config.toml
n_head = 2
norm_place = "pre"
positions = "rope"
Each number is 128 + 32 x the weight over its row's rms, rounded and kept within 0 to 255. Layers, rows and columns count from 0. Numbers have three digits each. The size before them is the row's rms in percent of the matrix's.

# down: layer 4 MLP down (transposed), 384x128, rms 0.0826, rows 77-143, columns 0-63
# gate: layer 4 MLP gate, 384x128, rms 0.0827, rows 78-144, columns 0-63
# up: layer 4 MLP up, 384x128, rms 0.0828, rows 78-143, columns 0-63
down77 097:118094094176163188157139170144122088146137135068080183082183133154101117105116173149121120165135113143078088137171149110121137095114140070130112099138105113048112180083132176138113142128102130
gate78 103:108142190095129102091153060231147096151138087154127148154117079139142135071076144135121092127153073141067076135158107137144088139196128122133113151166146168110120138163129081136134178161057109
up78 108:099119023151166104122105113132120110112072157089111122150158150126164142174041186136176103150144142137173139109146158138104156155084146076112107142146111100144177111084095129092168055170110106
down78 103:126142122106152131154103102125081161138161200112164121146111174072109068129109210167125107155108081148107075130119162134160185100147092103137116086150115167107111134095078097117139191129196103
gate79 102:132129089122107184112061185128118119114116067196151156132119160092098141227116080163101136134093163081126158171111123114063150111167143119138174133087090130167119099153136126141177154094142163
up79 100:156110111152121151121154153107116132121093125195192151108120127125139114100093156120110081147198145128081120136151171154134178199143161160170159169184109176076110119123146159155099103135133145
down79 096:188123134093159172195168122129155229101123104057123126153108154137165134129118130109129104093123134160106102128087136158160137129115158155108093108134117108088185065170138179145154106101150107
gate80 093:114153054119135144084140125126128156098131179161164074111077120067115122124142165116190117111106156201136092064135130123114121136090112164145128137127128144107160170058163161151096077137143084
up80 092:110098115126121153119117125077178189210119178144164163121061100128117151124193143120120141157036100099075157173128158102136179068119119130114123157097079110063131097126116203155139098121151092
down80 096:119075134124139178145101133087095115142179117171109100147189113116105154115116135211143152094143127131160098145108064140090156135105175122114176102136155087062139160082118120112141134142176135
gate81 103:134175146093142172183105082196095186076116112082099117143138182198111189145104144119144153156124156163121177053135158094159136113173081149122204128097157197117122146101125139094186094099088180
up81 108:095128185086098181121140057113138148109151140142114143141140116171148121175108188098207098165074129133106154078168167140137100129148047144134165134093099126122144179168086172112142068137076152
down81 097:086125107105113107125129112125146112125132106103115110112146112123161106168095115080119114106091157114112127126124168121184112111150112098122100132157093154145078169173127149137137134101169115
gate82 104:160126094191042178087151081105204135118116153125131114108111131146095107151108100101123155177147166126177116156138142127137141117128087106072123097164157132118121135150129089107153179127121078
up82 101:103083142126161070164124135109118115077101164158159153118119116110097161151107138163089037133170113117089122134145098134179135139143149136129146115134139116104153157124137132150057071115165212
down82 104:152166169128157142146132147079073082077099164164126143123111078120061115157124133152154148172137111107156080141148131167137107124119093124146143130150141097167158136113167050117108160132134109
gate83 105:144139169056120189105128172124127112130146153067186120124123151133077081173132057167117142135095132091157143106102076161126134134111196203121137132083176111174114131150161042144149139103117150
up83 102:114189133132127177081153162062109097118136147087126086082149194081128078121087127145129132111137130098142147123118069161103145129088134202040153143122160133195131182157168115078147121156123121
down83 093:091088165057167130201081122141141103135117083147166127138094131146111143118164121156093150168128086146093112146099130061149124166143182106181126094100068097096124161152120167147139152142147120
gate84 111:118123142132185103126092125191132164142067176103055119140132139205165131135152135132090123177139109143135138111086104077101123192095124165108122205127110120108131128126091099135179129101147117
up84 101:190179097152150078131179115176129177109114192116107127114172113124117141105093105112104105116112144188105129156172133087106126144198164104163132112165154184090114132112195123137184180107107154
down84 099:071078135114147111168142153054138079133145134146209118130129181075123120099176162150096167098139071131120167127129104108119136108156119119100127087131087098142113089162109127041088105128118112
gate85 105:157126155090101143129121083140161135136105130140133129129103136118153061136117170145136120197071152146086106060112072049177158121128124149126136165108121158115183165119166121150104129056105073
up85 103:147132135129185143091104171120142141106139164130106160084139084146155123146106162190137139136078132138156131119122112080090126129122098132137113175150135155079128063136161157156186150054152178
down85 100:123082113156109122193132081129112121149137103082136073143106104112158126114154084120132171088219093153125106235138115165108113156163110114164141136129105107156123134137087174100141102122111173
gate86 115:145107115131091072095141112179100121058139131155126122103123149116057140137175091186093123111143089151173082150098146137143128165116105141117149093140117154154155159069099163112103144099162112
up86 112:122141077123143187183159109119190107125114132121131096128110122163114114105080151075134156098125141131147136094116113113092153124121145148158154169217102120076146129163119122132159116076086151
down86 103:175180105098129105157121131166196108137162063142093118139135089190123139083088136161141141145099106145107118146125180087165129183122153117076109122113088116145110156153144153166123142122064133
gate87 088:090100174126126160116149155099188189112148150106116080100181118095151132197114115089138162125131157156168088138089087132077061076172067117137168127122080173132132081116074057130157121099106139
up87 085:198081109139094106147154083107175112175065148167135088137161139126088076145130140070160130091078120126143121106101100133097146112129155197174111115119094121125089129110119215089143123165137169
down87 090:159176092118123134168102171103150149175102099080104081125107121099170139147124137118058130172159164159143125125147072165126118088141093119229141109128166141050120099107168103063148164072126131
gate88 087:153167125119095128150164090101171112103146145112099112094149134088085146118134160125151098109179119124101179098086125119160136147141109127176152156125053142112109175114083120110163156158096103
up88 097:149150083102153135107120135086140108182115184136090147108092081127121139136069141142139125158104106159117098056111124127178159112146182075163102105129093092066146113162135103165131119134127109
down88 098:131099124138125102142120153130140140127149210020114145087114140152140144161122126192068077207096139155131115147149121155170157155094189123134151102147148135146187161094201096143103105124120140
gate89 095:177139128133135162055169195173095128139142095165143116163119183149116110072084165151092131118120168101161073117138094123153140128088144080105112050065111098100140150145127142085116159048173140
up89 103:148145123104127118110119147091135136117154154101122117115118154157134255168131156200105111161132122187127109107143136181120125089073180090123089169062132144129091158206051106103137112210129153
down89 094:144119094127131104110124090140187119123108045125085148129117145116095084095120126086134182135154132109140105137108109165161085182156058158096096143155163135099134126061111116182144201125123131
gate90 102:185156127108096136091124102141055180167108103170112119141119113087114156175130146096133120156148133103185141151151144071110169105114098167088113088075168089109071134152134140142127116120159061
up90 103:144157130157111153129119178133130143154112165138112102116129154100101172146191143112147139160162161106163111148121101129135111155109085140112130180111137058160095154084112171159179090168134094
down90 108:118147125170131138139138184150110138158093154119114143148127112104154127129113076091116080150180169153090073127104130156124158170138132148125096186154137100095146104104132180129140115160154117
gate91 112:143085114126067079092114170088183080051071117173139093129136110134086117117166143184160095128069126163170142118217122156153087098205133139154165159121106144135175113125139116135085092188135157
up91 106:164109119133107134139100140126121111092152113129126116118100134133139165122110166056119188130139063166121174115128142201111128094142167176070127149130086147109072093139172127159122101113090184
down91 107:088123111147101141113183124158123082125074103193107115085156164158202175164104138149033098113119128160101161122171105161162165125113172114175089158079092126115148160123176152138088144098077125
gate92 110:156089188131140096149151085162088130140159144159122084133098172141128103149141088156169132098202088122132127145115078140100137138142082128116114040165110158096055217131049132153157100145151128
up92 098:098114142105154083119090157105164141111153099099162095125152147116121120131159125088095095138128201070107154125135144100163034155094158176151161121123144136164133106211142122129137091118141148
down92 098:150174136182133119114125178124118156139116106130158118157109175098113108121190123125127085132137115115107136084163211174147082156105103173116130084158139167128137201110065066107120072076152157
gate93 098:107144172096167102171119163135198161112095142154117154187095194126128101142133116156121103094172171135075167117100114173114184159085145122133150086122109143087083092155123101114101139106145180
up93 098:161149111169145127119092049105115122175174121176123102136140086155174111097098070110075166141138138081110139120133129163105047122164109149167125127152137100152183149129081092074165142134130141
down93 100:179132088065098104163146204081121108115116148103127162157096195083090100118114094131132137068138095178065120082170133168090148087075200180108170146120136142155078120144140130109072132096133179
gate94 128:136107102142109136169140120140086053076062116090092171191136157112147156124129061152118115172124142112103098093145069145129097145115186078055153114116152120119165163118101099102144147090158044
up94 126:138085095117174108172147067115129074088105096061132164177116150163179164123138076155129133115097107165129092126164073145087081120128144110048186084152133121139122131112075151096167169094169103
down94 092:129114106130143163130127084146149107168130141096100087215144134124090181158162131143143110137119146126137102083125182086125041159101130104094156198086094115165118164069116085095150106110114111
gate95 090:173162181163176165096113136142096171212100115133081117177133142126135092131122056133101110164081196107113184168134122118155147123128170094149126122158195136171130130109143188104147092089099106
up95 094:129160095192226121120106088116202166162123142158074140165162155129140142189174109065128092162103158175112144166087129113097151099088156098126133116126154084216069167125102154082084120130149104
down95 097:134169087143118111205143104122143137101181149148061198128185125116089154130137160131091074148120094132124133119086113126104144109144114088127153121117129108201099126129142158107148125119103110
gate96 104:101111153129099138177128144172063084177104090144110164136139196099103151071157128123165132124159081149101135124132147175154129130173140138183156164128110087149161150148144084121125103118137190
up96 107:112127118136094095117097047148178186114138114096140133199109200109117093106098192153172137147101137113125167150120134151182161160163064169127107133086109096118129109091115106089148152136116073
down96 099:122133152075124136182116202113062087084140079143135115139167145151161134161171135148135123115078160184122149137105114146131099149175107114174155123155207147126173119122191105128163091150160156
gate97 109:139176139113103131143101120119129098138179172186218150062182153120137159152163131129089099111122189122089093144191134160157133079163098143147162139113121129158139113176060192095157150110105134
up97 109:131149134171136128115158150160108166139109092156109094185120076134121060118120181115129111109165077153188125123117125138088128166097130143128104162150097128120107117068178113167116084090075119
down97 105:151170182134122163164102117115087092110128091143104117121139149117096214107198153100133195128157121149105144123170093177070093174118097073122121138140182158114165154151143156172158105173121163
gate98 103:086127099095128142156111156181140125061080140132144159111098125133065146128139112113180113142133126210136137144129083122150157116095121127170173132070084151086087163152101083105166108164099145
up98 104:165124120114110148077138146147101106142115082146144076105112142147106128126123192184192103149136091192083109124120114146103153063115108084157198173150157139119088126152106074168171148144137161
down98 097:145143121184127133183119134094121170110110100098175150110165103064147159136174131116048118137133144109134113155133138126091116112135181119098116129072157107207133135098160095162129139155161157
gate99 095:088107105124133088116121155201050100146163153156176144130106128163098118129105154157102135155184141109170142122139162187145154087139178150091124114099129149128146155095173153137147141096119056
up99 091:086127178140147136147145148144137106140103137131045148134179125177107128104159123101143111109155077179107108170121076123114108123114147109157081117177081142141160145126146172146140072134147165
down99 097:080107132153137112077140113130072125107127167144170059116128141142107084089110106158112141160081154122133152161152157171115111144131174148040133103135173171117144109152124188131183107145166108
gate100 098:169114135168136153149111083151173142134121129114104158121140195195080103100111130092158101145148118169184169149130123126159119152092134154102119114134141158104115096178065147098147143051229163
up100 104:132135095131100159110118124204125130106112187140103124135150139164104104148107128155186103108161155174170076137127099134164102097146093122100124137070125145093212168124117127127122190113163192
down100 102:146195136141110146166109149128130105098125125126162126097132125191142099157157128167084114163132155130134128051076126155127082120099132122128143071080119149155193096180125121160130137136079104
gate101 098:096146107169132111092128151089122180191123141116123141128171144086137135159102111094131165201192136154096153096178144149146130096158135049150132154116120143135193152167080081102126111113057098
up101 095:119127176089115133117115180079135068141151096109113167094146164180177084138162086170157110136118058131211096196134127137130089139085123176109121156109105119100157173079150139089115139090166069
down101 100:145156094171101095152162086116129101141175171185135144137133078079077149124160122123138162155131069170181125156136088151140120088121122110125201159123067143141124126156124088104139158162097157
gate102 109:138183159177152138177159148096094162146073125105125127118106101162158156208086084081110104107100119120118138131139091104105104085125108110157111159112132116161117131142144147113149078099106098
up102 099:171125145091126119102138117136099079056120087139113130136125093113102150140159176188178136100205099181137091083126093133108116153147119122124167077128094130130111138107144158206113126132157102
down102 103:093157155185103144112171118135136095102053138115132103164084095146079167107097072122155134186148173112139155108093066117122066123151123109162085102088141108145157080142103119162119102113140068
gate103 106:098131091104092109154120105106104135139104207079159149169123153129146141140064133125111114171168088062113066139185121170134122103112130124183112089125100146151112119188121109123165129061134125
up103 097:105175129124133115148185160126115111144100133109104127128218160145151101142117071042137154131113117130075106176165093136159130141109138088110169087154140153066192093122176106181144107137131128
down103 100:152195158121196121066118088155138176104123157190143096163109104194164107132115135142086114113153145104112145077115151152117114112093141105163129121117096122158172125130243149174073107052138113
gate104 095:142187170102160142140169108126179117142062132105163076105121167108102106157146165161154133097092121145146157134130181139158136102132148126079116151093087160155113144127192116127132146119126151
up104 086:124118115089177110193154107182114093080091138146136170115115039094105150128152081066087129159157083094116163128140189106113102131132138082183142139167121103138110129070106135120115102180109164
down104 093:153144140116161180132124183098195116108040138146134132067165152106158145161144141106140169117097099178161091104161126179149105130118124104122109145127044141146155110131135140069115107137151161
gate105 099:135085102072181143094184089171135122122159174180156158142099164126107097138188108106155134080122087165125137136026109141128086132196165137142150112122151147163111128139082141092118072141128059
up105 105:053160106096111146141127122157147143148105124118158145168155057146122203106072132168118089084188137085137134132126133144153150133165121088103128173169100084180165091107137134098064162169130101
down105 105:118155110102126068172175128121139134139134173131124103217131149095198164115077170056087101116218139099171142123094106124121148128104172125123145102105139151174107139105170136145099196138097141
gate106 102:177099159137131106124100108137110150137118151080179105158163066124119121118141122155137155097183142148145109187129153168134115113156130172111129114105113155139159161131145161073098139162148125
up106 103:138113115125112107178141130145120168137100147072128057139125150137146091161160131183129136074130123154149096115114077040080133152090148163136146092138075130052172180117115139084100151170083149
down106 105:146149137041135151156110126142165148118127110109106162121104101086093170113164141109111094080063105155119131133151083095121117022078127129108126125129139077138147188087143126098203202120114099
gate107 101:108146119074177168121105149155158128070074104105122149139143098174116155115103070226074149133130098090153138101125147106098168141181102121142148177119141184157101121186147134101146110129109150
up107 100:102109173155112112110161119143088079113069112098157152116156122214120116119114104204072085042104174124146094111075159102126185202132085155047137126152102168134123088131100163119138142132126119
down107 099:098084095153102126100079093134118168162120064099143115115157107145149142095116151107171114072089156121073064197172128153225167142076148106128128151131148121150134070163098132132149131157090150
gate108 109:166096144128127193094089191110091166108155129057134116081187108149146182210105150142132137195088096140170058163183120122145109135170109131084155141150136103158120143138161143144135155131070126
up108 109:137120116160139093135138085112128117119071119145100167096079127115213140114088134164123160112115116129097191117139176176125215141123174109189168060085168156129125107131084117179122163138148165
down108 109:181127120146151089143122118091058154164134111162090146136126116108144101126124152195106105106091136108067160152089142133114197218149178100101092116152134103127130138145108135164124184149168152
gate109 095:098145122094104160138128136121066148058151055153172129099116112147133170123102159112122140134150178046065152080106094149147097131172128156156122134065132125126084087098137155083163126151072120
up109 091:110092056145157061152127100106165111125160199099078085144168112092103146143149111112196096084123126140140105119111077129132085109095118103083154122183146135121157110090163179152157096132101148
down109 093:062136130153186087152180114163098118123144184152121145099111186134083179177160107144130102161107135162151201103113121184136140114128150113154172129144149147137174078149089128133158140126151158
gate110 106:135135133151132056065090096153139118141105168142116202125148145099117148137154134162186179100114116149154198097109144143132162086141182098131189186110152178232111166149153107090092172166122139
up110 109:144089078145077106061142123124190096136067205193122133135123108105133148147108149111151168143115059147090199110153105131141111059094169152124142176091152166201095188135142113102115185113145129
down110 099:123130160108096088074148159145133065145152077079176124113063128114175123095147108210145151136148108146077147155147140055125063089083130100106109163126113141137115183105136162169150183127107162
gate111 101:049136135144100144146119096082131144128126116075158106133083151157115107179146082135129113168175139074136122161159179143145101177078082131131144128150121126131112147128140136157163032120176056
up111 095:177117132063163130095166154085145118168119133143169142167146128147102162098138179104094096065169146133145159098048075119159172115128217134143156178149176181102126111122092151136090175092128151
down111 098:149111174145098169124108197051141119164081125143147160098078158150134098119155103161174148107121102132111138054165098122173137073094146179152107150170149129130146117121122108140119079098117171
gate112 115:137137130089102076131206144128109167150172105141132133157100138211126105166136134077105095119139123114139108214099142080153063077171177150109157174134115091143104145132113178082111149168134133
up112 106:050148171145130123122131106059121142148143128091136078119037104108107145105120169130150114092143089138133129118098128139080116129115165176187090140145160135133144121148035133138126132116105168
down112 103:096082098106074141206137127079129130118158094140179171141117148152114136085102165134123185128114108102118151145163157075130124067107126164123178190146147151120165143109119139148118180154095110
gate113 087:168157089176080123129110128106114154116170184122115100194154154109115110140109105142130121128117106131117108086119130044134128155108116061093107092075131075108094129134136081090149175131084106
up113 096:135152068170157074110101179142180137136137120135076133124128121157055164160103081121197097075106137142094166117135117115121124046112131200128180162139138083127104109157130168069122135150156083
down113 103:136116108093204146136095094074160155140171089167070111157071070180105127126146102135134129071146089132143148179178113175120118106097180144102195170139171076189150172139134122101129089127166103
gate114 107:174176108160153126143169093110099129186122101181069128165184113127157107124114104147100100107107151125110114140108113092141104101156177110111145141094199156110116151160158152168135120121132114
up114 105:071087117082107115169117156116091099132113157090116166095157162127091161145136136149098152157138138097119101089164075135174151139095195142082090159129133128118081133173096116155168085107160059
down114 106:164140109073153100117118095149112138134132093197089109136129130098160086140097129110089108112152078113128165116110151091123180128167148118121157165167140161132172135065181106146065161152126136
gate115 101:146128174107199124153120121098173098121077155104145173154067078172101127127186110113114170087136159091116070128097137055160143140085167122100100148099103130122069138165157088088161100112139130
up115 102:139102135118139122126136118119145028115099163073091135156087095164141147100142123145136169111100136116123103170100131129115141134075169117131126114124070135132085111135130130117193094117129157
down115 099:171123075081127146111149069108138108155112086160163086113130108092134185089156182137137148135104107123138158094104106175081168128144099121165112071138122170115147168064141146125135081133100163
gate116 106:111074101140167090154076139100102108197135154115119150115164166108109130099177117162122112130132113128154144148164058137139124112165191130143103085084128146156123082177137144175196116135124161
up116 104:109146118088138086118091155147146145132176121131081054071085113152142134148089120128125108097173123131138106101185082149181113082133156087141145164087218175155125140115186132140119110165156112
down116 108:104100121085125060134142143178150108158086151163151151180121110083088154158136155127135097146149095125146122125092104112109113132178191154089082126098193169136124118176175066154175164136147160
gate117 087:141111080169167154093053115068135149109183102128112185188143106137147114169107171137115105074094143137085092099121100081125082080039149127146078131167134095131110128098138141130094082099146101
up117 091:103127131103146090160131134090103144142156109136135139161165102132157134097133125167077142112136092145105155157120136128115094057122158092167116210182132101192115142164159120131115098095107056
down117 091:064103121091162150135102141143112094156139121180179155109076185128193098097139099113148077112128127158078116147085140167089117128100155104056101075056090158096072126143093143147132156183081098
gate118 084:128115137097132184109143129101127164152152130075100148151075116071127160157152136116128116157114124120134120172145114138114128094166057109114136112128086108099154148125127127046146103126118144
up118 088:072151136128070108102183153096130105116127070067193177146082152101144116159129135129139123129162106114121136139165140107114124084106058200152137133097131151091087103125128161057154127069180127
down118 091:129113109170112122107168173039136066065087103157115151136152123097082108085181101154086036156152114106145123112153123140080117125113206130100165098149163089140111130151123127161104100154092117
gate119 093:102115195136161184072126138109105098098154152136169055052111146144158144146111187111151135091139106134094144190115116126124128085106130100080096119108084132136118136157099146104207099076125133
up119 093:156148179106087191141120186038159115156093115122194145108112122098112163146106126131101130119038145096097133169188165091069134140155170129143113091118087102097118225142151155126153096114197147
down119 099:118113164182194197078137164100118111084119108190130143114165160091161151149140141104131079152144122126116081100108142067137143139223141144153122142122109172127192138100149057074084120186096088
gate120 104:104169118137045166147079104146093132153114196171165145058133142145140133088128122119200104158140093183099188131119104116143145111134098142207140166099176133089136124145092107104110126100076145
up120 103:137166091128127102133169105076130129156097128198138107123138084156132148131171142098165067133137082107095136137156131017160074125115110078176154174169163122101117117134114084127156159118084145
down120 107:128157127131166100115139074096147131141122088150140183187130045150127144142161109129143072157135153095104154189137091078129083095151162087116145142174126124125145169179118110145125170184145153
gate121 099:136184135133142130158149121128122109198096183159125123149066148167188108070099186147102138057172080124072139149152140120139152141106141100176142147115115123134147128123141137133111155094166111
up121 110:137151162116105110147098111117104159151159181077110105189136186100163074162129131086134117149186155109045155150133160114081145141130084124129108173071168151162126136118133089113122110075201154
down121 106:151161089110113165156156137132075122227180144111125093091085143116175178147116116087155127086113087129120142123115144166113138156178170080158125120139134086087135138150195148100138175084131163
gate122 101:095144113151118170216143078090167185114163122191155166163120172076127125154103101133109091130147131121080137117129061126153161110122103104152144144129120089163183159101111170082117103137081181
up122 102:155133122117129098060082149164091148083131158149089157075095155119156092164123146159072126150131184107109121137129138101144187131163153101110064090114111201088120117104156156165184141075172090
down122 099:152067180098206110099157165150094139104153129162102152127083149177201184104138128115098098184100162134108077094140133142122113095166116097182109108200084156172107091105089073116171122127096149
gate123 094:140047188177132165130090114108058135080139099130106131212164139125141144126139102118167159133118156115158188133093107131112113149102135108145107129127116182123153151199102130107089154134172097
up123 098:115153109127088095110113096130139108180132089090167085166163114138114141194097158071114131122115151122168126153126108094088129125132093151068228112101130073117163179111147150128172150087212127
down123 098:112118156163163169133116072099156115158133071120163139187097150105139174114148161125122113192060133069162128133107126174131125062076107111119172112143151065145180106108087080145095108136141165
gate124 095:117124112091193059097130150112154127124059171132156117110127098074186130121144114133168132081077160135110114154119150091158192133122110074141124131125170095077165051126134078018148144078097148
up124 095:136125154199129144194118137176095057115114178193093141114096145144121157079143174117091095170156127109138076145100109138091131109111173146118143138127143148185076105100114151147124106197142119
down124 099:131121098159095064121136084118154104155072123091133087108061138084131077136161206132125129169041138120063130069159138125157173105140112149118147149137144127055153123101122145128130123065120147
gate125 103:082132125111108102156108151115098129152122201133104123132170180101135129165113118181157120126087110154117124126146085154177123093098111101080104098119162138070120062165112124120168062102145156
up125 099:105088137101105159158143172198101152078123128114112132129110134155113082154134067174047078125133166170121135137099183144145142079139119136113171121099153165098163160169178122138140160132156140
down125 104:107105186099142128160150146183139073115084063158174112189062109146092113154144088093098126115108132152074073117124155052091122108131106084147152105150138070159183141114160090143145164115135113
gate126 097:157177130105124078102091161136089150090145151145114128160231165112191148116108140116160151113122135159105122095095085127096145109110169142104051116132113080128049131184092119100142099132096078
up126 102:112116093144135150102105089145120165147155088161163135083089117122144184124142162171128137075140110158157139162138107179121080135075145165148106126095142151206174082116182133091111067151134154
down126 104:190181076169118147098122156171158077154162116112165106110061075133132150076101121141183143098104119105115176117160168123121087076118115092142121143168167111164121106092097132147075125139130146
gate127 095:128125053118100097114199082153165141103107152146119205167106091117195100125164106136173150105153130120055157130122147140099163117086157142093127128066093176168199150110182100070109165129114149
up127 101:166134141134155169084130142150159073187141150102120088118103124170153137149115175210084110112126139111171147119159133116147093122096095103069133136105144065130181062113121181108181079150163100
down127 091:104118121170113115119137142134115190081082142112148123149115075121205068116158125133119116137172063106147147098138122095096171128109102125121088109082107164094133166160119099119151136123142108
gate128 088:104178078082176128071181100142123173142159131082117113133086118143135115085078164070205119153141116114144118094148102104115116204147149127108171121172129107093132091149116089145097130091031177
up128 095:183155092055150135119084077135138145176167119083163167138113125142110163113129186076129126104157167123111168111096089074138113177149122109116140100187112112107135171046128088129107134138109078
down128 095:119113113172109155165093139086085056068114083121099212166176130109112156167129092091130077163166116136137101186151145195109110073115146095098123129130101142130121177120121159130117122120171114
gate129 090:168063141130110129117182129137164153112097183145094138118094096123124154109124104136138147123073168073139180107149116200175134191088089098112112163099128152126079082135145162118139123146143146
up129 082:074163080135062159143067064137138118204152163121119122111186092159144104131118109123119129126141116142135146161155070140095144170121118120152124071151181083091134104112099097171168083097134161
down129 095:133122156157148125085104049113135098126130080090153177112089188120159098143118127138120129116153156148151169139118093164124179106131156138132121082198081085168194129100127098123123125102170122
gate130 089:117148078137155150097172104160138109129109128093112155103174112170132140070095114094150124146132150083140119092122116151106109104106093088143122167084171210116113142139088104125164180130137160
up130 093:159101148073131127101121187101112120178196132226133144153105148159129098162160124131073097091162125169083127171118091103121124148147136140187098120127080166107165182098097059134071098153123091
down130 091:118155118157110133116154100174117107111104136155122144059138101143123141096122095111132111120089084130215128091142120118101155125154121074119112162139125191105110109124088165080152171047172175
gate131 096:117147083087120145106130138092151083126161160114088157132109143120155171089081150173101110063170056122135138104149157074148199103143114183094172148095109120167122096166138052079141153158151111
up131 100:121156170145065106146133116161129213093135078064099144134145168117136068088184120113130103090109144126132072157127126099168098194121157122154084092128210124115140156101128187129128081072175169
down131 097:094070095170087062157122170130145108181159172105132129157190145121050173118100121111142145158133123154100092155152142129132058113153159126143139132101142189114092154201133192105162056093139133
gate132 105:165049121121088124034157128145166180130098133154082147154135094124183126128139182147179188149145105108160138114175065132076068094158117172164166086121110150155167136162207095145170129084103125
up132 111:151110131124075180108164177109161093088167169137161124149122120112172092112192084145127122164124113110149141199125097141093168098141122087100156105097133083117133146120154115150088127186066103
down132 107:108146120099114108142166123081092154112175146157189188094155129111146066072109144148139138137095070135131146161124134090070105125084158136177127122166118097127121141102141074096100130163108103
gate133 107:170108098127189132076175133077140098119108055106107139153098115168089089136143153128134224140090140216112084136078116071093111103161112101133105114133106154112133149121143084116126115160097115
up133 100:121083086149144183130166107125093141116138087117151195164171100147121089072175106120153219101131189160123112180083169135145155084121121100127140104130167110149101125136151118141105108155087123
down133 098:114165122164163099109075104157107146114121173111139156123131158083128127080127183143107159228099151164121100104104122146098152133121110123096086120073147191085073129121091061124190159122157188
gate134 104:110104093155193132148155145122108146163090127153150146101112107157076147107150164148112114142192126129117132066164147109212180129116111150117137152104185151166125073143116129083159127141095121
up134 103:126135172133131124128203143188108157145084176137142091104077185065090121129092096122140147128145101112086126147150108133155169136087104120101061135126164103122168082109097094139100155161083142
down134 106:168135074107152138132131121126122141150137117167089114133103096143152164125156143180165167154158068157165115106103147088136080105147186081145104132117141102103106164112132102092139088143149175
gate135 100:143167147131103193188144107088154142142150133161101088080120084150125120151097131130143190084116117144084083122149135124148151146146147144131105136155105109135151082040123178158123104117091078
up135 104:172108134138142145178127137136122148083121129121151129137101123128097138053118166131136107094121057132125135127076081169152121165068082124127148082109167092132173119172139073090135114090109124
down135 103:097156162145096164104179089145117138093163136163091155135064083146099121160080140091154153106156102172110093107069099125136083114154109176081185150153131074112102091104126088150165078107112146
gate136 106:176099172124148129103150121119156152152125146092175171094116081156067160152196119157138118130112155159134137114148160094173113120106121098118211146111126166136102111180135124139095091138150154
up136 104:132149187148155123090104145126119144120165108085164051109100156118138151148111166065130147190106076093152115168091140104140096075132118143082121121159146078154167101102157138139150105168122068
down136 106:196129132069077080130093155112079072146151148131191148107159146180133136127128147138091128172151157097158121117144164120120127093066123067137140109099127158098146197155125136093138100204153094
gate137 094:155153173162078162144127123115155107106151107175086149004167114168072146094177147182148137152110204116119109075118153108109132171127132111115107101171108178142121119100134086099145139126103060
up137 090:082167134099108175129113140109148111087129131051089116124133105155076185157138155131140130121125179164103126080108165155117129112142151120072110138083098110150069152078144101107161117091135140
down137 098:070163117099144136094174140157083098063141110068160136164162138170149138139108168140107094181119101141097160065141150152079085089129148100105137131101129105143101073134137118085101120174103140
gate138 106:121124104104131155087141157135141056131079124158189103142078130104081107142080142089168169185136158141131079132193118161152102148147144134137145119221116061104156109110135107087133110127082167
up138 101:142170161073038114139113170155149119149105162148112121121154143150106102100176083102168155143131167110078100168177135100097139152154108142094168171204122133170148124156122115121125197110126120
down138 098:129121116155125189111164120081131125138084162100158099147088135179091174131114085102152129203108165168109159132198062071165124133137089119133114097153136114087139099147087086101137091197125107
gate139 107:178096108094179101087116153172084091173114115179065072177128111130181165110066089176119176134164120107111194129150148115112086148118144116140149096098202113163085159096119120122150158186121156
up139 107:122128113106201172127077113145173088072143091155100088159132117080177143202114175142137141105113141132161143112125100091128145129172186206105103050100143112152124100115120119125091117145101172
down139 102:172135124118167135153088134041176135039127146118134161147172201112124095148122147114155141116114159171146151094130121109043165184170130145104088165136130163130156152174118108101072057147163163
gate140 110:177124140096066176087165106159138093163148143144144106103132090142128078144159128100165168141109145149125166216076128104138123153080172114141086151111126118111099164076150144094159053149073142
up140 112:105155091134156110153116112177156163144146113170149149156100101105115148156090099167108165105149117210178124143157137177168165093093142086110125149148119146154114073115107216156138121129161090
down140 102:130149069158189141209137139090136123130110122128122192141141126131154108133114157150118147185107198144184082137161192111168186106101117089141165112107178138127079109142126124137115161159125099
gate141 091:066194080095181175121158150120088071174112143127103139088153149111124114153121111117102120135138091164164186116126118164106139154140138132101124141190093129147165083065152101100073140130137134
up141 092:161148159118149080157133166142102088099164184161116117082093150115155151172064168147076139117099188132114134134105156166186163112137039046102144178151103075144136113172162044107156129129084165
down141 100:155148134145116094119129169098155148082119117150096160181120086149124120128085156120123140143089169093106113131090109064120096147115135150140087110064144085076091143169052067204124102188160196
gate142 097:127085157152142186110167108116083136109137169140217138170097120138163095145154112193092071184123175159124160063169122131157186125114125134143157108136151106148157139138140085167121145142106126
up142 096:097139100128136104159146171110128107206186128103093110116141087194063099127107153102066145109124105136108098198131162110074096149174103142157143125116148126122131124103173120078131087139172088
down142 091:075097104116095200156126078120140078120115154182185137116106138090141158195128121178110102172134218176115162146143113110160165132130132098142078113108128112106138139177141124106153131158097156
gate143 093:094148172129143151087159133106152126139146108131126143187097157151098165125123140152129109144156155126145097193120192148131130113130053096103162116119158163153117098134158145143111095124142138
up143 089:038147149132124184132077093130118132151119175119140135173089131181145104134128146134148154180106172146119074107083131147150156152147106135081125152095113191142128136171110129147145177082142116
down143 092:121126174114161141085187133128112132116162162151062119155079177142094163146137101030145185151102214165141086091150120116161132157101158106080153167102170110151058145164136155119115095157140148
gate144 103:106129121116173120132150077084124169136129117105125140156121152116096091156097117098110066160122088122142142117125195109139046143146211077142122100122133144123103146144126146105128095097184128